{
  "n_layer": 20,
  "d_model": 128,
  "n_head": 2,
  "n_kv_head": 2,
  "head_dim": 64,
  "d_mlp": 192,
  "vocab_size": 2048,
  "activation": "geglu",
  "norm": "rmsnorm",
  "norm_place": "pre",
  "norm_eps": 1e-06,
  "positions": "learned+rope",
  "rope_base": 5700.0,
  "rope_fraction": 1.0,
  "qk_norm": false,
  "attn_scale": 0.125,
  "bias": "all",
  "tie_embeddings": true,
  "parallel_block": false,
  "init": "uniform",
  "init_std_qkv": 0.056,
  "init_std_o": 0.0695,
  "init_std_up": 0.0801,
  "init_std_down": 0.0801,
  "optimizer": "soap_variant",
  "lr": 0.00655,
  "lr_mult_o": 0.949,
  "lr_head": 0.00745,
  "grad_clip": 1.0,
  "warmup_steps": 200,
  "schedule": "wsd",
  "decay_fraction": 1.0,
  "decay_shape": "linear",
  "final_lr_fraction": 0.0,
  "batch_tokens": 32768,
  "seq_len": 384,
  "doc_mask": true,
  "train_tokens": 144100000,
  "steps": 4398,
  "dataset": "wikipedia_en"
}
Each number is 128 + 32 x the weight over its row's rms, rounded and kept within 0 to 255. Layers, rows and columns count from 0. Numbers have three digits each. The size before them is the row's rms in percent of the matrix's.

# layer 8 attention output, 128x128, rms 0.0694, rows 49-127, columns 64-127
093:141109166190078130091170187126143090118112066133125081152188120096134179185090135195143139135122152173123140152116167158125111083081115147102101138077065161177151104108165132069168094196116137
093:169115124118107089119098221107135128168150187079196164113123107172182204140148089131157111170151146100179141111115143124132136104125135079146074156128109075114156108153144150112166100144200111
104:135112111132116189086177087096093133123134151116101099116118096134128085124132155185063095109140121191174164176128085098115116117127111137078136106161130064144209125165166136088099147146144211
104:113138077148162142163148135103098144135092131088092114145161092164142136170153132141081080112081133078165153178118140126143174103136065154188166141083111126128117160075116069109127142078182160
102:086122192138145047152172090147102135093112137164118134133139095089150136176106154154057161158111095188130117140123070189170127086090078122096174132131076149148113138143131127183121131068097099
105:164155156134116084116119128054128130124193087123128154110151170181063172130149174111075171181093078156109082149143126127145105139134136121098071124119169126155146193194129111113139190099153108
095:152130105076087178126145074184145132134110122173156083078104095123112097080148157046112193097120089113134091116049141132160113096100082131153102141141156098143121186119115097142150131131119105
098:178149096127150082169114183144128141107122061111066126155061136135088090166163149153087168169113152118143164134185158140138152111088143153120169107134144110093134145116134121083088109084108143
096:140128115133112127163170088166173144124104116091081074123150175161078122091116116096146119097126127132111092056111134108105114161097214049066130118122103106097116125139158134125102113075071067
104:079068143125150066140129097140131097103113189133088146136109054069141103097107105136097118074153161172100123094116106148154105126132145121113096122151076154137098134190135178113133197181164118
098:140124143143096073136101117124119129119124113115101192132103129113200104209067145146115152142140131142141144110144105150119050160148099086141207097175090150084162138127090114127118139190136111
113:083142161111176196147050133108079108138112123099163186165142156103086075133138092128108109137104174115075106107094177154098126117118165090134103112101128084133139085172120136081168147100158160
112:155119107113134085184160183120123154140122166160106108184161120151134190085135160075118110141172118056172120086189091138095167131164100137097148139093144165105099139098163163118119136047151070
093:186114079091158154169127075087127135170104168185133115130097154128165130097111114112093146096124135075139059096152133096088173109188146027110131117151175131140129115127086129117113132110160192
093:115076142175154101174130063161199146130113129119072180109143140138202148172099110156099144120177114146120166146174083117110088081120075111139159143123093141111082165119163181079093152116127172
082:142125083127134154089104162110081136087162136169151154103139171087082176140124130150131098150135147105151142135094098114118160153146151085168120142142196192138151115093168113154148145108066103
119:170152112149076153192203085133058117124089112132130159147158150164101023144127189157160063127157089133146133133130174122129100115128100107095161148150099126123218130169129108130123093085155145
084:165137136115136156085156117135135134109172101122063114152163090120127131209175171093085142158078114135104069129118107111135143043164170080146093130144089086146129106140073118170113127117157156
106:104145159031153133115110136147102141118093144140154088120164130139068108124110155165138060152071140089132119141069143170194176088120044197143121118110145130134133144138086075130135110109153145
092:168196074133183141133068169050091130180144147072052116100095168128128136140110168162109106127089062084155141184090176123140143122127147113120134150106132159119123134114131142101132151163152104
099:129139105132148138139121174209102131171123132103136087106137093124074150158146131168141136133157101086139208148153077157117090107075163122219148135194125088148130084082159103153131121134139161
111:107152137168181096139111114097135194157130170152106138190121185128124151100104150068174150153082103062111096109126116116113153118126136101151069136121100142113046080115105178101107149103131110
097:162133092098180096102090124163137164152092131080096172108130153180167137122085107130105145124157138115169062134114121178165173141173084073124111159086130115132134126143128066121150181175152140
103:131120132145145136119203137171143166132167103116208134128119159160156080113081110111082124138118137149134094081109081234167173135157136092099096092138178155142169149167142125118120105079118072
090:112087198115107142114127133064100139125180170153140138173121168163141119154131134068114055087121102140087128152095141111114094185183085100126197145057156125094166158184137156155152145150133115
105:157095114097182159190100134188160127187061103086186187120118153156128120099120109102067172135161071116180139148120134091156109072150075111099149127095111100117160172110169066090147163118145129
104:133136194116111112143084116091157179161087123179128132118077175149126112100110167076113100153064022181157115170102167156132103176155113153115143097090176136121100142125112136041117120068104120
087:092102103167155107130139103118085100060119134165104170089104140087106176178134160131142116183071103177077104108137088172150113152149120148119176128140135169106158156120103083139077168157098154
096:184135164134142089159203159146111181148086099182123132118114137094130106132088185136108130087125062131140130132158104153133135103164100125113067115180097149178097126122145120102054162146163150
113:141189111146137108159123104111146132142124139094105155188088083147065139091072112171153185159102177106105100133158146148153116090110181134140076074125140153172103111150160102081156108177120150
084:163142155135128034186096110113103053122182153155104122096112137110129121086101122131130115155074146094103130172126165112105094197097185165086155114141097132117127151184117140139130114152112093
113:096080140156141148211101129097085103087092157233142193151129106108160148129084138133116078132109090105087097092119152123128144078080115101075128145139103132111125100119097169114111176130151137
100:159089131153124099141126152086188163159094137181086112174058101147108146126129123121097145137137123105170067127155095118122136139111116147183134102117123103129086138086220045155081104110094142
099:218125141086085159140116123130122090100164145103163114138112090162186105121109152125046135174141162154164120132141108170170112182156102136117152121155139132194162182173134088137123125157117090
113:122142129103059087160153096115172129108137061176152122133157155100138138139089063119112134101150170155119099113180144128107153158162122075093140077133140086169149137118090147193115058137125089
100:170172124093101092157125128130171109127088126098141155071167133162158099147122125197126132140128182154162133110178162141135082129117052124100133133118115135086142162160215096081124055114137121
107:177138157161117116164112183145088107151118153172137108123147117100093180172129187105112148180152138138141068151124137128115154101088053181100160113152102115181148101053100191115139144132172097
102:097115129137109104070122064125112106129092147117182117041175155076136176132100073140062135089099080163156148142159100157152119144121107102153132168132146118131107141179112085070165179101149155
119:154141188068166107118159145107161119142130111111144115144108073099116106109111147096098167103135100111086127097041067162128100093072194205120093121094151108140175147128131159160122124073119089
096:141131084118162132126111116106138122131151050121142074146182073131109175137116118113137117092137102144120138106078095083089145138182125100137056065113130182120192122141121077116160160120127196
081:138152117137161043185142142107112143100129137093112144169102199189152133090091130188137123135148129087174132166098150123126149135096069133122121118166113192145158089142124135153184171119165096
094:075149118101116099133127131130191147150134100103064112123134141072130107101116106137074118172087080139121181116136115121123082194174131214139206130104127099093090116089142156070060117095107208
088:162161083154124081093069124147096128121103135147065085058133170076095131092149149145113113129122110154126143113099146178160144105126173050152179146127153157105061158084054088066147125133132148
112:134088139143110159116136120056112093127070178143171185127144124122089144092153069159149096107094118098136105161126145152110146158159089177189133144124189145163139142135110064098184131110096196
111:099111114103118102179075073160125122097147109112150105156158129134154101077104122107078094186132219113118167084128149124144103148155118189104207097115073106135093163164124112061177139120156085
086:165111130089180146134072136170069126139143126078149102059117154116125157137163172132182100169115118128100184110146161116136173109167109161106079109165056158042136099159125138078103115089165121
095:186134087145096097168072122156135046154175178110157127109173120160135175121131116160163174161155176125109071110138129096111114087106103121138141119145071103146163169127110181149192117158095175
104:172131134105108117199173108166133079156105136151145153132111100100087098106065116112166114101162091164081138080098116099145056123133143165143053151158080123111072143136137150076139110189112165
100:174076112103081091132173154156121162072161147118097208125071100089096080160091139146152161125196108158146132125163094121185127077123179097168106091178137155137089130128121134121135173181135153
094:155114135138101088184054150099102123116101121184101093160168153052146157125103120121163113138139122131177100122140173066150149137067123135059148099145101147182126111077186113150110094100090134
097:089102083165127096124098157148100116081125202105118134079149127152129165096137174086164092144085120146172070149117113151204098135123129132138134167093116144127108129159106107131097148203091054
084:151186128111107076123140157117119125160184093155134159148067167126108136111121120090114125100125076165145104120166160161098130161141158091066143107126165142103144193163143122120130116123157167
106:149137102118078091077148221126110089160151182140177133100121128088173176100093102092146115100148159128144182087158103135102161146121177126114141132107178143142082100132152182122139119118159075
093:101121038163095107113136087135108169093185100115118125081150183141144106177092113148129051123096119142126103060116096119112161181232167144146114104148133145089123123153127121112135165145163165
089:147116110107072103146177170160178131123152169088132134114103177140160077146135098123186172152175092100049161096175095127181126141105112169173167143139193110102111142106138096174107068136083138
091:096163109148108112172128149129139187122134083173151112164150088138048116132139149111074085116096152150067113063168149125132091069144132068151119162070126106120131173055187155165121136149184141
097:170102136081160174132143170110126103135139137158167129112065087118111168106145130155055150119091163132117148182127119151196132129153097161089118110113199104108110190206132134089090171169133118
092:123136115104188109168129091153092186052130108090092171146125081099133080121145098141111129120122149118132108135119182168105148108209070077090073123106100122049153166163142115160115110159155115
099:191088139087093145147134127134192119146160112132095071101126102182213076141150121099133121180101166137168109125081140106147097107124105103096105110141086107126143144144077193106114134100087112
099:104139096149176124112058142129124137112089127061163114091135091174101070108098134124130164133125145070137117149104132144109104107053201061196139156143093128168189120128096094198133129102144067
103:150153117111115148084122144119123191133131115123104080118231154124085107138196112129123131139074096174126190114088118079138093071089118086122127145075153100151167170152128094125169179149163107
096:122091144122162165100122142138101101135082111103121172133092134076144185126169086125093170115111200173118087050135118186151196080169088044123102106126111083117125082158123124119131123101155134
103:136124088069116144116112171097112120188110153185131079143128064111138151090112118164136079093161104068178225084156098108084097177126138143162099118117159084151164113123158121119137152122197141
107:149098082097169134208105103152125119135082131162132126136086203117156117094164121087089113114087109123144142118149161102174087153118165096072086128136128152087115127099220087106087122090135139
092:134118182160114104113130186098140113124134123170174201083086141084134147124137083098148138122126073147083111109138093149135057171101179143195158132145146157101150126108120134181147139119063092
105:152141072154091091163172138104139113103179123105131147107115104153082138130130098157100133103103169133113078128157141140131104125100190057140123142110118092106097175194090179152122058125147184
102:126118119143089157123089139123187091084071164100104142176102114140134106090148095192170182139131188094169119146133157135147131122132107184098126101125136105202096101152206074106177129192094121
109:130092167147149128184098134066129096106108085095161148128177054102146089161164146136080083136110112154144168086105126162133118124114172120147083121129131132105119148166103145150178184047154185
102:033177109102147120136154088128094125124155142164153101170142124175127088127093139154124150130113119064116087149174147102099069160152094100128134132117124081194182137063134114200122086179177097
112:121154118110130110086124053136089148109110140128142072066077133138139072113099133188157100048080098079089152120111135183122139155110137167138162112154102164119114121117085144103139122126087112
108:113110125052179103128151129103102111070123166193164121117063092106102160099100160162100157065105092103152180146177122146148130171088108096104107140084138085151134124100193110197088151122138094
090:160164192110149121102152125158122229164153127137052168131080121132118099120076139074088170102182152101104173185165097154114173054083114093100123108118143120116123086098131124116136093121147147
096:156114103159122183160203164137173098143113165125197139131089144156155088153115113136140086140131116142155097125156105122129079105102153113150123130194174108139187094144141167147111092077109169
116:153099143150076126069149140130093140113185180166107112086113115183123084142198147152130139136103117169154146158128112121145147095082158102122125107137118095068084102139175135216105114093144068
075:150109094082074167140188108166098112070148131113188077120122117181135100121073165068205137156103127163134125123115086119226131097136117139150157135129159120140075111169086161095097135131130125
106:168124137091106096151092135107125093192136119226075103128155077113132157065130145133083155117116136107093146181160155114120115080074119088148168124102106062110135123118060132129090109188122151
114:180120112192128181094119099106118118148154147097063127149107122147164194100132167120111144124128144145129101200107074131088133157104162173118208080142094160106207133155093171104119109097115180
116:147123147161104156095132095097142137103109167136086139138109127164074145100169111146116115137100112167107102135212177109142160074145140073118096188074173103141039119165101142122121088117080133
091:168116165078083088109123119166084056111154093124157113037119096143126108103098141120077101152112188125109129098118081158134109142163112157139174155150133084070149179124064124128096110071190171